config.yaml
num_hidden_layers: 13
hidden_size: 512
num_attention_heads: 8
num_key_value_heads: 8
head_dim: 64
intermediate_size: 2048
vocab_size: 8192
hidden_act: "squared_leaky_relu"
norm: "rmsnorm"
norm_place: "pre"
norm_eps: 1e-05
positions: "rope"
rope_theta: 1020.0
rope_fraction: 0.5
qk_norm: true
attn_scale: 0.201
bias: "none"
tie_word_embeddings: false
parallel_block: false
extras: ["paired heads", "capped logits"]
init: "normal"
init_std_qkv: 0.0218
init_std_o: 0.00428
init_std_up: 0.0218
init_std_down: 0.00214
optimizer: "muon_variant"
learning_rate: 0.0179
lr_mult_down: 3.0
beta1: 0.95
lr_head: 0.00511
warmup_steps: 0
schedule: "wsd"
decay_fraction: 0.373
decay_shape: "linear"
final_lr_fraction: 0.0
batch_tokens: [65536, 131072, 262144]
max_seq_len: 512
doc_mask: false
train_tokens: 662900000
max_steps: 4394
dataset: "wikipedia_en"
Each number is 50 + 15 x the weight over its row's rms, rounded and kept within 0 to 99. Layers, rows and columns count from 0. The size before them is the row's rms in percent of the matrix's.

# layer 6 attention output (transposed), 512x512, rms 0.156, rows 444-447, columns 320-383
104:66 36 42 40 35 49 49 45 59 56 56 63 46 50 48 36 46 45 61 75 44 25 43 49 44 47 53 71 74 43 61 41 76 68 86 55 60 46 58 46 37 65 62 37 64 40 47 00 45 49 35 55 74 49 53 38 32 61 46 77 53 22 52 47
105:65 36 07 72 70 68 55 49 44 43 81 66 56 57 23 65 45 43 56 55 63 44 42 62 33 47 48 64 75 34 41 51 42 60 49 61 57 59 43 44 42 46 21 39 42 38 57 62 51 68 74 85 33 56 48 33 37 32 63 51 24 75 48 66
109:25 69 39 68 77 49 47 40 50 47 25 47 31 39 41 47 50 47 23 58 29 78 75 30 57 39 58 51 40 66 45 44 41 78 57 52 64 38 28 49 49 55 68 64 66 34 40 58 50 65 47 65 28 31 44 72 41 43 60 46 53 45 58 49
103:35 31 19 37 37 50 36 37 64 22 53 64 41 44 38 42 44 35 75 33 69 47 51 67 52 51 47 68 67 56 87 70 62 55 58 39 40 51 42 53 34 66 41 52 43 48 54 03 48 89 50 44 73 76 48 67 40 45 71 71 48 34 29 48
# layer 6 attention value, 512x512, rms 0.192, rows 445-447, columns 320-383
107:67 66 80 79 17 56 36 84 29 55 37 25 52 62 73 67 63 57 29 14 47 34 42 27 70 41 39 58 52 48 56 48 49 56 48 44 25 28 45 20 58 43 46 56 47 41 45 57 45 78 39 58 46 57 46 35 25 39 42 46 55 28 26 47
106:39 45 56 60 48 35 35 49 34 36 70 18 80 86 73 69 53 70 84 35 40 59 52 62 56 77 53 54 75 23 39 55 51 40 56 52 40 33 54 62 61 36 55 41 62 76 46 67 78 64 49 86 16 69 50 58 48 64 32 45 41 59 34 64
104:43 76 24 52 18 57 66 40 44 56 41 41 63 61 61 66 46 59 52 63 48 47 28 63 51 41 50 42 41 37 49 40 69 31 45 63 49 59 55 61 34 35 30 28 73 52 44 85 51 50 43 58 22 47 50 51 39 51 43 75 57 41 65 52
# layer 6 attention query, 512x512, rms 0.169, rows 448-498, columns 320-383
094:27 70 50 44 64 33 46 44 57 58 77 63 33 61 28 54 37 51 33 64 57 38 44 54 28 55 37 49 37 12 67 60 76 60 57 45 78 40 41 37 52 48 67 37 48 69 30 45 37 37 72 76 59 45 66 52 55 73 62 45 43 64 46 45
097:26 52 72 50 54 24 73 58 55 49 39 38 49 40 56 50 41 53 52 43 35 56 45 39 63 37 66 57 44 75 35 47 79 40 38 50 41 50 22 32 59 38 40 57 47 81 59 59 33 45 47 46 59 78 36 72 57 35 43 60 33 43 51 66
098:64 43 53 51 37 59 46 47 55 33 55 53 50 58 70 56 58 21 74 64 40 41 78 70 50 63 60 24 43 35 51 44 33 61 73 44 80 61 75 45 66 53 44 46 54 30 47 41 88 53 76 59 59 49 39 73 35 50 60 32 61 61 52 38
097:53 45 50 50 47 72 52 48 47 33 40 56 20 14 75 49 25 45 56 30 58 47 46 79 30 75 29 37 36 53 63 40 14 41 57 51 56 73 48 50 54 28 08 63 46 42 67 52 77 66 62 37 63 46 51 46 46 50 56 52 68 48 62 24
110:35 20 67 43 45 34 40 41 47 44 46 48 66 69 47 27 47 73 23 35 55 57 61 49 58 48 67 79 54 60 48 59 41 37 24 38 39 29 56 58 52 46 57 55 57 55 50 49 37 14 35 43 07 48 69 50 57 60 26 48 47 27 42 59
103:68 57 42 52 30 85 66 50 42 30 84 89 50 05 50 37 50 55 66 48 63 73 70 71 40 74 34 22 53 52 60 37 56 61 50 77 58 53 46 21 58 38 37 63 61 60 59 28 62 77 60 49 75 56 25 42 54 50 81 66 40 61 59 48
107:62 78 62 58 37 43 84 62 39 36 27 25 53 78 59 77 66 33 63 59 53 23 68 67 68 51 40 56 50 47 72 52 98 53 57 23 62 41 45 62 19 90 56 53 77 54 36 40 48 53 41 61 49 55 76 68 18 65 59 41 55 65 48 51
101:49 52 63 46 68 36 47 26 87 60 59 49 73 33 34 71 52 26 42 58 34 64 23 43 60 37 45 68 36 54 52 45 55 47 49 41 37 45 69 23 34 51 64 64 43 38 51 65 46 78 37 66 53 40 23 44 52 40 38 60 74 56 26 52
102:47 36 55 24 44 77 62 64 49 55 58 73 55 52 57 71 38 67 65 44 32 55 34 28 64 54 29 43 60 41 52 42 67 32 47 59 35 31 39 24 42 67 62 55 65 33 72 71 37 39 63 40 46 74 28 55 75 46 81 48 41 46 56 34
104:66 68 56 36 49 57 24 45 30 26 81 60 46 56 60 67 49 32 68 37 58 30 53 50 62 71 36 26 56 29 33 48 67 82 48 60 63 42 66 52 43 55 63 71 45 53 62 36 65 61 37 51 57 66 40 38 81 36 54 68 56 58 52 36
103:29 53 47 56 59 50 76 56 68 43 72 47 39 44 43 59 49 37 68 35 42 60 45 33 41 82 47 61 13 54 33 24 70 60 46 40 69 42 36 66 49 51 68 44 56 59 40 54 65 31 67 18 47 48 60 51 75 54 55 71 42 44 29 63
123:30 53 53 30 49 77 22 35 70 40 66 59 49 53 49 46 49 53 53 30 43 62 35 44 73 49 31 63 47 65 24 19 33 65 37 53 40 56 66 32 46 50 47 56 63 27 70 49 47 53 44 27 33 42 55 48 99 32 58 63 48 62 69 53
097:24 60 29 55 48 46 50 42 76 67 28 58 42 56 53 64 19 53 46 50 54 41 53 49 63 73 46 51 50 67 38 50 69 53 30 38 49 70 54 42 86 34 44 30 47 52 57 53 45 55 49 41 45 23 67 63 49 23 52 39 57 63 35 92
101:62 35 64 36 69 49 60 44 66 33 34 52 45 52 53 40 16 39 40 33 67 59 51 33 32 40 52 48 75 52 35 45 50 47 63 59 52 53 55 55 32 29 63 41 56 43 33 62 36 33 65 49 16 58 45 72 57 61 71 54 27 40 53 52
105:62 67 58 65 73 29 59 45 73 40 31 57 61 45 55 57 44 45 39 68 59 49 60 68 85 66 52 54 61 90 54 47 83 57 53 48 50 57 43 54 40 33 34 50 33 57 57 39 29 64 52 33 55 55 52 51 46 72 52 51 67 36 24 48
098:45 44 45 28 52 30 58 42 32 27 51 44 52 64 65 48 24 54 61 37 43 49 81 33 57 29 51 31 64 24 48 54 58 47 19 65 38 41 36 62 71 25 28 52 66 31 31 42 38 40 46 54 22 69 58 67 46 51 46 65 28 37 62 71
099:39 65 65 43 56 12 60 51 48 66 30 39 70 40 75 46 44 49 60 37 50 37 48 33 62 50 62 65 35 66 43 35 59 51 49 78 39 49 57 38 46 36 46 57 55 58 64 61 29 33 48 47 73 70 43 49 55 46 38 65 45 62 47 48
094:57 44 36 52 44 51 52 41 54 51 37 55 48 31 40 44 55 68 69 40 27 69 58 55 60 62 57 60 68 50 34 34 22 41 56 56 55 67 61 39 63 58 37 81 54 51 72 56 85 53 43 24 63 73 52 69 43 16 52 39 56 73 52 30
092:36 52 46 53 47 42 26 39 45 44 67 48 50 63 41 69 71 57 45 62 73 50 44 48 46 26 47 54 40 31 73 68 55 47 37 61 50 35 36 51 27 60 47 64 65 30 32 35 44 37 33 64 39 25 41 42 55 72 59 48 57 45 77 68
093:40 36 59 39 46 52 38 58 38 54 41 50 42 66 67 79 52 59 71 64 63 30 34 24 56 43 48 57 61 63 58 57 29 56 41 38 52 47 47 53 32 54 51 70 80 23 39 55 45 58 49 71 37 21 66 22 30 47 63 46 52 70 51 37
101:66 56 65 40 50 48 65 49 75 72 68 43 70 22 33 42 45 59 45 36 55 51 43 52 48 78 57 34 40 66 52 53 57 42 48 40 65 81 30 26 74 28 40 80 44 58 48 50 49 59 73 23 82 51 36 53 52 43 43 54 21 46 46 50
101:30 48 26 50 40 52 54 61 16 04 51 47 41 55 65 45 64 50 66 52 71 36 50 66 54 45 39 69 35 18 35 33 56 67 68 41 66 37 44 27 35 52 42 26 64 78 46 48 43 48 44 60 54 36 92 42 47 57 75 32 69 54 75 47
110:54 58 86 64 50 34 55 64 51 63 06 32 56 45 52 47 60 44 41 69 51 82 49 26 54 34 62 60 55 69 30 65 30 61 52 32 26 36 62 73 28 48 52 54 40 26 39 59 42 74 34 34 47 58 46 55 36 31 43 52 74 25 65 55
100:40 57 55 43 44 64 47 66 63 50 62 53 35 43 52 68 39 57 47 34 43 37 29 77 33 64 33 39 60 72 56 33 67 52 35 58 38 47 59 70 72 55 53 54 51 55 56 44 48 62 60 62 61 52 35 37 63 47 69 52 46 42 53 47
101:37 58 44 55 41 44 50 28 21 59 44 49 40 63 49 53 26 51 46 65 63 52 64 57 31 45 11 43 45 36 41 46 77 49 34 35 42 33 52 49 64 79 53 24 74 80 46 52 44 30 33 51 69 42 77 65 45 79 29 76 37 58 63 74
108:39 56 53 62 58 40 48 56 34 39 50 37 26 43 44 50 40 54 51 59 37 31 69 38 43 31 14 59 44 53 65 35 49 71 45 65 44 47 38 58 59 37 54 31 25 46 39 26 77 53 28 47 53 51 76 47 43 51 59 63 54 58 35 77
103:31 79 35 28 51 48 31 49 62 40 60 61 45 34 61 52 34 32 46 31 32 74 67 77 53 85 36 73 65 57 49 41 46 23 53 40 22 45 41 50 53 44 38 48 34 49 45 52 51 60 54 62 65 56 62 48 33 31 50 42 44 75 62 27
093:53 69 31 55 36 52 37 41 62 55 66 54 40 54 41 66 49 49 46 43 32 17 57 52 35 42 69 60 66 73 45 33 24 38 35 56 35 83 52 73 70 69 43 25 53 37 68 29 57 38 51 56 61 34 63 75 53 54 54 53 36 33 62 20
093:29 45 52 63 34 59 33 58 26 33 60 63 14 39 54 60 42 43 47 38 37 33 36 55 42 52 43 76 29 49 49 40 29 52 66 50 65 22 92 45 61 42 21 53 62 28 31 23 74 48 68 53 21 68 57 33 24 37 60 57 55 33 46 31
104:65 40 50 41 76 64 33 40 64 63 43 81 57 50 49 52 52 53 57 52 62 40 38 69 69 41 24 85 57 50 36 12 55 80 75 44 46 37 60 13 25 81 51 34 59 42 72 81 62 64 62 59 14 46 51 58 58 66 48 40 67 77 49 46
102:40 43 43 40 50 59 47 53 55 26 83 51 36 55 42 32 47 26 59 40 36 62 63 45 54 33 55 36 62 53 53 42 36 71 18 54 58 46 53 45 60 50 61 52 64 65 48 34 26 44 45 51 45 48 89 45 17 72 47 19 60 66 34 44
112:33 71 38 48 57 41 56 54 37 18 60 71 42 45 76 48 45 50 45 45 33 67 41 37 39 43 63 54 29 39 59 56 45 56 45 62 36 48 51 52 51 31 32 54 50 52 14 28 24 37 47 73 39 60 51 57 62 41 74 60 35 10 62 80
102:56 38 54 48 46 41 34 74 53 43 49 73 34 48 36 34 47 33 70 74 68 50 39 52 39 21 77 50 47 50 41 64 37 46 47 53 51 53 25 28 38 38 62 43 66 59 45 46 48 53 59 54 40 41 37 52 49 16 40 44 45 45 38 51
100:32 46 47 58 77 43 55 58 66 65 79 56 39 74 71 27 55 66 44 54 31 49 62 38 67 53 33 22 76 38 49 49 58 67 74 34 34 53 34 41 42 66 45 54 48 36 50 53 34 43 35 98 37 51 49 43 41 70 43 45 31 44 56 64
102:37 39 50 80 28 40 69 44 43 52 48 28 55 45 72 40 58 84 42 54 57 51 54 69 63 37 32 46 66 67 58 29 74 39 62 70 38 40 34 45 35 35 71 39 37 29 41 39 40 50 49 66 69 48 31 54 56 52 84 48 53 54 25 52
099:35 50 66 67 76 27 48 83 44 59 46 72 40 46 38 28 54 53 36 64 26 58 45 60 70 53 65 37 40 34 53 59 51 64 61 26 67 31 44 57 57 39 58 38 37 59 56 18 41 54 48 29 40 75 56 74 46 53 98 63 43 51 61 57
098:51 38 33 64 63 47 51 52 54 31 21 57 39 32 59 46 32 82 47 45 35 41 47 43 66 59 22 66 51 64 50 29 28 59 47 59 16 38 38 43 38 43 18 46 51 14 56 41 39 38 36 63 53 63 43 59 64 33 46 57 41 62 38 63
097:66 63 62 49 31 46 76 60 57 48 67 35 31 69 53 32 69 56 99 52 50 42 69 40 46 79 53 55 54 20 35 56 59 49 33 54 41 78 39 59 36 49 40 59 51 73 59 56 50 53 60 28 44 47 33 76 77 49 81 41 46 42 63 55
095:53 57 44 46 51 56 85 47 44 79 60 70 65 38 64 36 74 54 02 63 28 60 42 64 51 60 70 65 64 41 57 23 37 36 65 21 41 54 45 45 56 41 70 55 02 40 63 36 66 54 68 60 45 57 48 47 28 69 55 61 31 43 57 62
099:60 49 43 25 33 60 29 50 64 81 34 36 85 31 50 55 53 61 81 33 38 51 37 51 54 58 31 66 66 61 32 72 50 58 81 83 41 32 48 55 59 54 50 37 25 62 63 65 58 53 52 49 64 57 52 63 54 59 56 35 45 66 81 75
103:24 41 28 31 69 37 51 67 50 33 75 24 24 45 54 50 73 31 32 25 44 57 45 41 51 43 71 68 33 53 42 51 24 67 41 46 34 42 59 60 42 38 33 33 54 19 12 72 63 32 48 22 32 53 40 33 43 30 42 55 68 35 50 33
096:59 48 29 16 59 26 36 42 54 60 63 22 53 50 62 58 36 75 39 55 84 52 64 54 56 48 44 45 57 63 36 45 43 55 39 35 75 52 51 55 46 58 53 51 23 64 62 33 45 35 27 56 34 18 41 64 65 58 56 61 66 60 66 33
096:57 34 50 44 34 49 63 60 54 29 53 32 43 22 49 91 63 83 44 43 66 72 45 61 71 45 64 57 58 43 32 88 45 03 43 49 39 41 41 23 38 34 21 42 36 73 47 66 33 48 45 62 33 35 45 64 39 44 52 70 51 66 64 38
098:34 49 39 59 66 51 44 61 29 41 51 71 41 40 51 42 38 58 70 65 72 54 42 41 67 06 36 43 45 43 60 80 86 37 53 49 40 30 72 57 27 24 43 52 58 78 33 59 24 37 41 46 50 60 67 39 48 69 66 38 68 35 60 64
102:50 45 57 53 49 50 61 69 53 42 55 30 36 66 50 53 54 54 65 52 60 55 54 60 53 09 70 41 44 30 42 68 40 59 49 55 69 56 49 21 58 54 63 75 70 68 17 40 56 31 56 45 54 49 53 51 45 43 35 59 58 34 70 40
096:35 38 20 48 24 80 49 55 45 49 57 51 40 75 51 67 36 32 63 30 64 30 64 26 32 46 16 29 39 37 60 50 47 55 48 31 52 64 47 47 58 53 47 70 86 20 35 83 57 26 64 72 50 35 63 41 58 75 18 36 63 64 58 55
101:76 41 67 52 38 50 65 67 58 56 67 63 32 59 69 33 64 54 45 70 50 54 21 63 55 63 68 41 22 31 45 52 46 65 49 25 47 69 37 53 53 53 38 49 69 65 37 36 53 46 49 36 27 54 31 55 31 46 60 59 35 43 57 58
102:56 54 40 66 77 69 27 71 64 47 52 47 27 49 66 54 68 43 38 53 50 03 42 30 55 74 40 38 45 58 44 61 36 30 40 45 25 32 74 39 26 32 30 29 65 62 53 45 62 29 65 64 16 45 80 75 37 32 64 58 59 51 40 49
104:56 58 46 27 51 47 41 59 24 55 58 63 63 64 60 43 54 46 70 30 54 58 42 36 60 27 34 50 63 50 62 21 35 66 61 50 59 22 50 38 50 35 75 46 40 39 21 66 74 39 61 53 27 68 41 42 61 69 44 62 62 44 56 58
101:61 56 77 70 29 14 28 45 66 34 23 38 55 40 47 38 70 39 54 29 51 69 42 45 55 22 59 48 73 58 40 56 48 34 57 30 49 53 50 26 43 35 47 38 58 57 66 49 55 65 61 32 49 46 31 45 53 56 58 37 55 81 38 40
096:34 61 62 55 38 31 21 57 59 30 44 48 49 59 42 57 29 65 24 54 81 42 55 66 46 43 55 61 51 14 60 51 38 76 22 60 65 51 41 50 40 65 48 48 81 56 55 39 75 41 54 36 28 51 63 60 71 46 66 58 79 63 37 66
# layer 6 attention key, 512x512, rms 0.166, rows 448-498, columns 320-383
085:68 26 43 46 38 67 60 38 89 38 49 50 40 58 46 54 71 51 56 76 66 27 61 61 71 94 42 29 56 71 93 50 47 43 46 44 42 56 48 61 36 59 68 61 56 65 66 65 34 56 48 57 37 61 60 59 48 36 30 50 53 76 57 63
080:20 48 78 50 40 38 45 52 10 56 42 60 51 57 43 44 42 67 39 25 71 57 47 84 60 34 68 51 65 42 33 72 50 49 73 41 36 65 29 43 48 34 51 52 59 59 47 46 39 34 70 37 54 26 13 31 44 63 78 59 36 50 53 42
080:55 74 30 38 52 45 39 53 60 62 37 36 46 41 44 43 69 51 38 51 60 57 59 50 37 47 38 42 43 54 83 51 53 42 38 59 31 67 64 56 47 32 42 49 31 29 21 63 56 73 29 66 15 62 61 71 31 47 21 53 61 53 70 67
089:66 52 03 17 86 55 59 57 51 45 79 56 34 50 35 38 56 47 61 49 23 39 47 60 54 16 56 16 32 52 51 25 33 53 39 80 30 44 34 61 32 58 41 51 36 54 43 33 65 30 37 55 47 59 68 68 36 49 36 29 41 39 63 64
095:40 65 55 54 85 39 33 63 26 25 81 63 34 43 60 59 21 69 58 36 67 40 68 38 58 35 67 75 32 47 19 54 48 32 36 36 66 34 53 29 69 44 39 43 59 67 54 53 58 57 48 36 52 72 68 50 44 61 39 86 58 74 46 34
087:60 52 50 56 20 49 50 34 47 54 38 56 68 55 53 35 39 78 44 50 51 54 44 66 54 51 52 58 56 49 66 58 24 43 59 74 61 66 42 74 57 48 33 50 23 52 44 23 35 58 49 40 70 63 63 47 26 57 37 50 64 45 50 77
092:49 61 46 50 40 77 43 35 49 32 41 54 54 69 40 26 28 41 59 74 65 55 53 71 44 56 50 42 59 59 29 38 46 45 23 49 61 48 57 49 19 31 40 41 51 53 38 99 29 73 55 50 47 53 16 37 61 54 39 47 45 65 24 29
097:43 41 40 33 83 50 50 60 59 50 60 92 32 17 44 42 45 62 59 29 26 38 41 65 37 44 38 40 86 46 61 65 28 31 39 67 59 49 09 38 43 21 34 36 43 37 53 52 64 63 28 53 70 46 45 53 88 18 62 68 36 53 47 37
109:60 58 62 43 67 61 50 42 54 54 57 43 68 31 47 63 37 34 41 83 34 55 30 66 46 35 41 35 27 47 74 58 83 66 38 59 25 72 65 79 21 59 40 40 41 50 54 66 40 66 73 55 41 38 16 38 63 48 40 04 33 56 48 50
106:59 54 69 72 38 91 52 51 56 60 42 44 47 31 41 63 25 47 54 80 63 38 35 27 43 30 49 58 67 32 64 76 64 45 54 53 42 53 86 57 22 58 23 43 68 27 77 69 39 49 71 47 46 63 18 40 56 50 65 21 65 44 32 38
098:48 71 31 36 38 84 31 43 42 41 64 31 42 58 41 16 41 46 43 21 60 29 48 48 65 69 44 26 22 61 58 86 50 50 32 83 41 38 55 59 33 55 37 42 44 42 20 28 36 44 55 51 37 05 53 45 61 52 56 48 59 57 65 49
093:73 27 52 49 61 58 64 68 67 57 47 46 63 55 46 56 30 46 39 59 71 28 51 56 47 35 59 37 60 58 53 51 40 52 55 41 44 41 63 55 22 62 53 48 33 54 42 50 30 49 60 28 40 54 57 63 54 43 26 32 50 71 45 30
097:40 61 59 66 44 55 45 62 46 31 78 73 29 36 32 67 37 47 32 78 48 41 31 60 34 33 75 46 31 41 58 56 62 42 39 56 68 50 25 57 56 48 32 58 36 62 44 46 34 51 52 48 39 64 52 45 63 50 09 38 38 49 52 41
098:70 61 83 78 42 58 67 71 59 28 42 55 33 57 38 34 48 52 81 34 42 52 25 56 46 69 69 68 70 43 31 27 57 50 50 53 58 57 78 35 33 52 73 54 60 41 30 59 73 37 68 54 38 59 49 65 52 62 33 29 46 64 22 55
102:51 66 34 47 37 83 56 35 59 73 51 51 52 67 53 48 71 58 46 51 47 66 54 40 59 53 52 76 13 49 37 42 43 21 16 39 26 61 76 60 46 75 59 63 32 45 33 67 60 53 52 49 34 40 53 43 28 60 31 16 58 17 24 58
104:46 48 46 81 60 45 29 59 60 31 59 57 63 41 39 73 48 54 46 59 69 80 37 59 43 46 53 56 45 51 78 55 44 62 38 68 52 62 73 61 28 66 53 67 38 83 64 65 65 37 57 48 52 44 55 46 43 50 61 37 54 45 28 45
094:33 25 32 65 42 54 54 44 33 38 47 56 43 58 35 60 51 56 58 54 72 47 52 70 44 50 62 50 99 47 62 67 58 69 60 80 43 43 14 43 48 53 45 52 70 43 80 40 21 48 58 45 64 46 58 49 56 48 70 51 34 51 52 60
081:49 86 43 82 67 48 33 54 51 48 41 41 37 37 60 53 47 57 65 34 20 63 53 26 34 46 34 67 39 64 44 37 51 55 35 82 37 46 76 47 79 33 57 46 39 10 30 48 54 43 39 55 48 49 58 40 47 31 26 19 49 26 34 36
094:72 26 40 25 41 63 56 35 64 58 39 27 69 54 28 35 61 27 65 46 71 30 80 53 55 74 74 43 69 60 49 68 58 51 22 63 17 62 53 48 44 61 31 68 55 45 54 77 36 84 74 46 47 42 70 50 59 35 42 53 38 69 62 70
098:64 46 44 12 43 71 56 29 62 52 37 44 70 39 34 57 45 40 60 45 46 69 51 80 61 58 45 36 49 31 35 47 55 26 43 00 30 32 82 52 05 62 56 70 46 51 49 67 61 48 62 54 40 60 44 56 38 73 56 52 46 49 72 54
095:58 66 39 53 71 54 40 53 56 48 54 35 16 41 57 71 61 53 52 31 36 61 70 51 30 30 18 44 63 44 48 24 20 41 35 57 72 50 48 35 65 37 54 43 55 44 62 61 66 43 33 21 41 67 59 79 39 42 01 42 81 50 61 38
099:45 34 37 37 40 64 65 41 60 66 38 37 69 60 39 62 46 33 47 52 49 36 62 49 58 51 63 32 37 41 70 46 70 60 47 39 29 81 54 47 07 72 31 55 55 45 48 64 16 51 84 55 73 66 44 42 42 30 59 44 50 47 45 67
102:48 48 73 67 42 47 49 64 56 60 74 56 47 63 76 46 50 56 76 60 53 61 42 38 65 72 55 56 42 60 31 47 50 28 63 65 81 54 40 50 88 38 54 51 42 33 35 41 49 59 20 55 49 61 53 63 54 59 39 58 63 63 27 36
104:74 34 57 61 43 56 68 46 42 65 24 57 75 53 42 69 45 41 24 67 35 53 59 54 64 56 39 41 51 37 52 60 37 46 57 19 35 37 54 37 31 46 63 74 60 39 41 57 68 46 67 48 45 57 75 53 36 58 44 34 31 47 69 72
100:50 62 35 60 45 66 46 63 44 75 57 38 60 60 48 17 38 27 59 49 55 29 81 53 50 48 51 42 66 53 62 66 66 23 37 50 54 65 61 57 24 81 34 42 61 42 51 67 40 59 50 55 46 38 70 48 64 44 22 60 43 52 73 22
104:30 75 33 23 50 33 43 49 58 41 51 53 66 58 65 44 70 44 60 46 59 77 59 41 32 43 22 41 35 53 49 78 59 52 47 46 36 32 33 75 46 52 46 53 53 49 36 31 57 43 44 79 41 43 73 69 41 77 58 52 44 52 34 58
098:58 22 57 55 70 38 63 49 47 65 52 56 38 62 32 57 38 52 39 54 45 28 46 60 75 68 54 25 54 80 62 35 59 52 48 43 52 57 45 54 52 44 41 48 46 32 43 34 20 47 33 52 40 22 69 63 43 58 71 61 29 35 56 71
102:44 66 50 53 46 28 42 36 38 49 26 16 73 71 68 29 78 51 17 64 49 18 60 23 50 30 32 39 60 57 42 52 53 36 61 35 22 67 22 47 82 54 30 36 52 53 53 32 48 54 39 56 60 63 57 54 21 67 49 52 67 72 40 50
098:53 24 23 48 45 43 71 52 38 47 42 54 28 54 51 67 39 54 61 30 60 53 31 60 75 61 30 74 58 42 66 43 54 62 14 42 47 64 16 67 55 57 39 58 75 39 51 38 48 58 53 31 60 38 50 41 56 73 43 47 49 16 73 49
101:59 67 48 60 40 52 67 69 45 36 45 58 18 75 47 29 65 47 39 56 72 44 48 66 49 74 54 21 48 52 61 50 60 62 52 68 61 32 47 59 76 38 08 62 40 61 42 57 55 31 32 31 33 36 49 41 53 65 55 44 34 35 51 61
105:65 71 38 36 49 62 43 27 53 27 33 45 47 74 63 49 79 58 47 56 82 53 49 42 42 65 39 38 42 55 42 36 71 68 56 32 41 26 47 75 65 62 42 41 59 47 64 36 24 44 40 75 43 34 55 54 44 70 58 75 33 58 51 64
111:37 57 52 44 88 64 18 56 66 34 57 57 54 29 60 40 49 60 65 48 46 38 51 51 47 55 67 54 41 64 52 71 30 51 17 48 31 53 21 36 43 29 49 55 48 55 52 52 43 43 67 62 64 37 67 52 65 37 70 69 68 69 55 36
098:50 39 70 58 59 49 65 56 38 58 41 35 44 51 31 32 80 46 34 42 66 46 58 37 67 18 56 76 58 36 63 65 64 75 59 57 42 38 67 30 87 50 44 55 49 78 65 58 79 46 49 72 44 21 51 22 46 57 23 35 74 35 79 61
100:27 50 17 68 63 53 43 55 15 33 21 74 29 32 46 26 87 51 75 57 58 58 38 43 30 41 62 62 40 32 52 31 35 58 44 60 70 47 37 55 35 39 45 41 72 61 34 36 41 55 65 45 39 49 31 50 54 40 72 42 43 55 47 41
102:83 39 52 31 73 37 53 41 82 34 40 50 51 53 44 75 54 46 25 32 44 73 46 82 38 69 37 56 56 39 57 29 59 46 45 58 42 25 64 63 58 64 44 40 54 35 58 66 50 79 81 48 45 61 73 41 41 40 51 48 50 52 32 54
097:57 43 32 37 66 56 71 24 56 48 61 47 29 41 48 71 57 41 54 35 77 53 39 73 24 52 61 55 57 63 48 34 43 55 45 99 44 43 54 64 47 48 44 60 53 57 30 68 65 89 42 55 35 54 45 69 61 29 40 63 28 32 56 59
099:45 55 53 51 58 39 77 60 64 47 40 61 69 56 34 51 49 52 43 66 44 76 54 71 66 44 60 52 68 32 34 21 56 26 34 41 41 44 58 46 66 42 52 47 64 20 43 60 55 56 20 45 50 86 53 66 33 56 70 29 33 21 46 62
099:64 37 38 61 55 60 41 51 55 64 72 75 51 74 48 45 43 36 39 50 24 78 72 58 49 54 48 45 56 60 52 69 30 46 53 68 64 61 31 52 45 65 62 56 28 61 38 49 49 67 28 33 79 38 69 33 33 19 39 41 58 57 49 52
103:61 16 66 51 69 40 15 47 41 34 33 43 44 78 61 61 63 83 46 40 54 20 65 71 62 50 52 53 40 73 43 56 53 54 94 51 28 40 63 73 54 67 50 26 58 55 36 69 36 28 79 71 50 55 59 44 32 62 38 50 36 47 41 72
114:50 50 46 28 11 17 53 52 57 55 29 36 55 67 48 50 89 29 49 58 40 40 52 55 45 48 48 48 75 54 60 48 49 12 37 46 30 55 56 62 35 69 65 38 51 42 60 41 25 56 48 37 44 33 71 62 48 72 70 47 49 74 37 78
101:15 69 16 55 76 51 41 59 34 60 48 61 70 28 35 41 15 48 32 40 29 52 23 29 47 40 65 50 50 56 40 77 45 53 25 42 41 52 43 20 74 36 56 52 43 58 58 49 59 48 53 57 17 43 47 18 83 75 66 69 76 21 53 37
101:67 53 38 39 42 62 55 60 16 37 30 51 79 53 35 53 28 34 77 33 33 34 52 48 64 51 42 24 63 57 60 68 53 53 60 55 25 44 72 34 23 72 60 54 44 29 54 74 38 89 33 38 37 58 45 54 32 61 66 51 39 47 51 44
101:48 64 50 54 62 56 46 37 77 59 49 59 25 43 49 56 22 67 44 50 27 85 68 49 37 31 71 54 38 62 47 45 56 78 40 66 39 22 47 68 39 39 48 71 25 79 40 45 39 64 38 63 64 75 46 45 49 41 51 35 61 56 79 47
099:35 58 67 37 53 64 54 43 69 31 45 54 10 77 36 12 47 56 60 08 39 79 51 52 72 51 54 48 12 33 43 47 36 37 16 57 84 61 59 67 55 75 38 61 42 89 33 19 37 32 55 52 45 55 55 58 21 46 65 57 62 36 47 43
103:66 50 47 72 51 60 45 27 46 56 36 74 55 50 43 30 62 54 43 53 70 52 40 49 24 36 68 66 30 30 56 86 54 42 18 60 81 55 27 63 63 37 67 49 18 47 33 43 20 65 34 44 39 73 61 77 69 23 58 73 57 59 84 55
100:70 41 55 71 46 54 36 54 39 34 46 41 59 39 44 42 52 80 47 47 68 33 70 67 55 63 50 75 73 43 17 47 56 52 35 50 60 45 41 37 67 55 42 47 63 59 56 37 40 51 65 46 51 55 51 54 19 51 35 46 60 67 52 48
103:52 57 42 43 36 44 39 32 31 52 37 55 50 36 57 40 35 29 72 41 76 55 44 53 80 65 55 36 47 61 49 42 54 57 39 41 52 35 44 51 48 24 42 56 43 69 38 40 42 70 33 58 59 64 32 57 52 61 45 51 53 76 53 57
103:35 48 22 42 55 17 53 25 39 39 60 80 48 19 44 53 59 59 54 23 34 52 44 32 39 57 28 56 39 42 48 42 54 37 73 63 50 43 52 56 60 47 61 47 69 52 63 45 28 73 20 57 50 45 38 51 48 53 62 55 29 29 82 63
101:40 56 75 63 84 42 47 67 61 51 50 43 51 23 34 69 15 24 65 44 57 47 41 50 73 60 61 69 69 68 56 54 33 31 47 81 57 67 48 63 27 36 22 26 43 36 69 28 54 34 58 68 54 33 73 46 48 60 65 57 50 63 53 44
104:00 62 47 61 57 64 56 37 31 52 35 13 41 52 64 55 84 44 34 48 42 39 08 54 42 48 22 41 31 90 67 57 39 45 56 45 53 42 63 51 58 42 58 43 29 36 66 56 49 64 26 42 23 49 61 41 28 53 59 46 57 47 43 44
101:45 68 75 34 70 81 45 56 80 57 37 57 90 57 50 47 49 88 18 63 28 42 45 30 48 55 62 54 55 55 46 64 32 49 29 48 34 59 36 53 66 31 55 39 47 49 61 35 63 80 45 27 78 39 51 55 52 44 36 43 59 69 57 43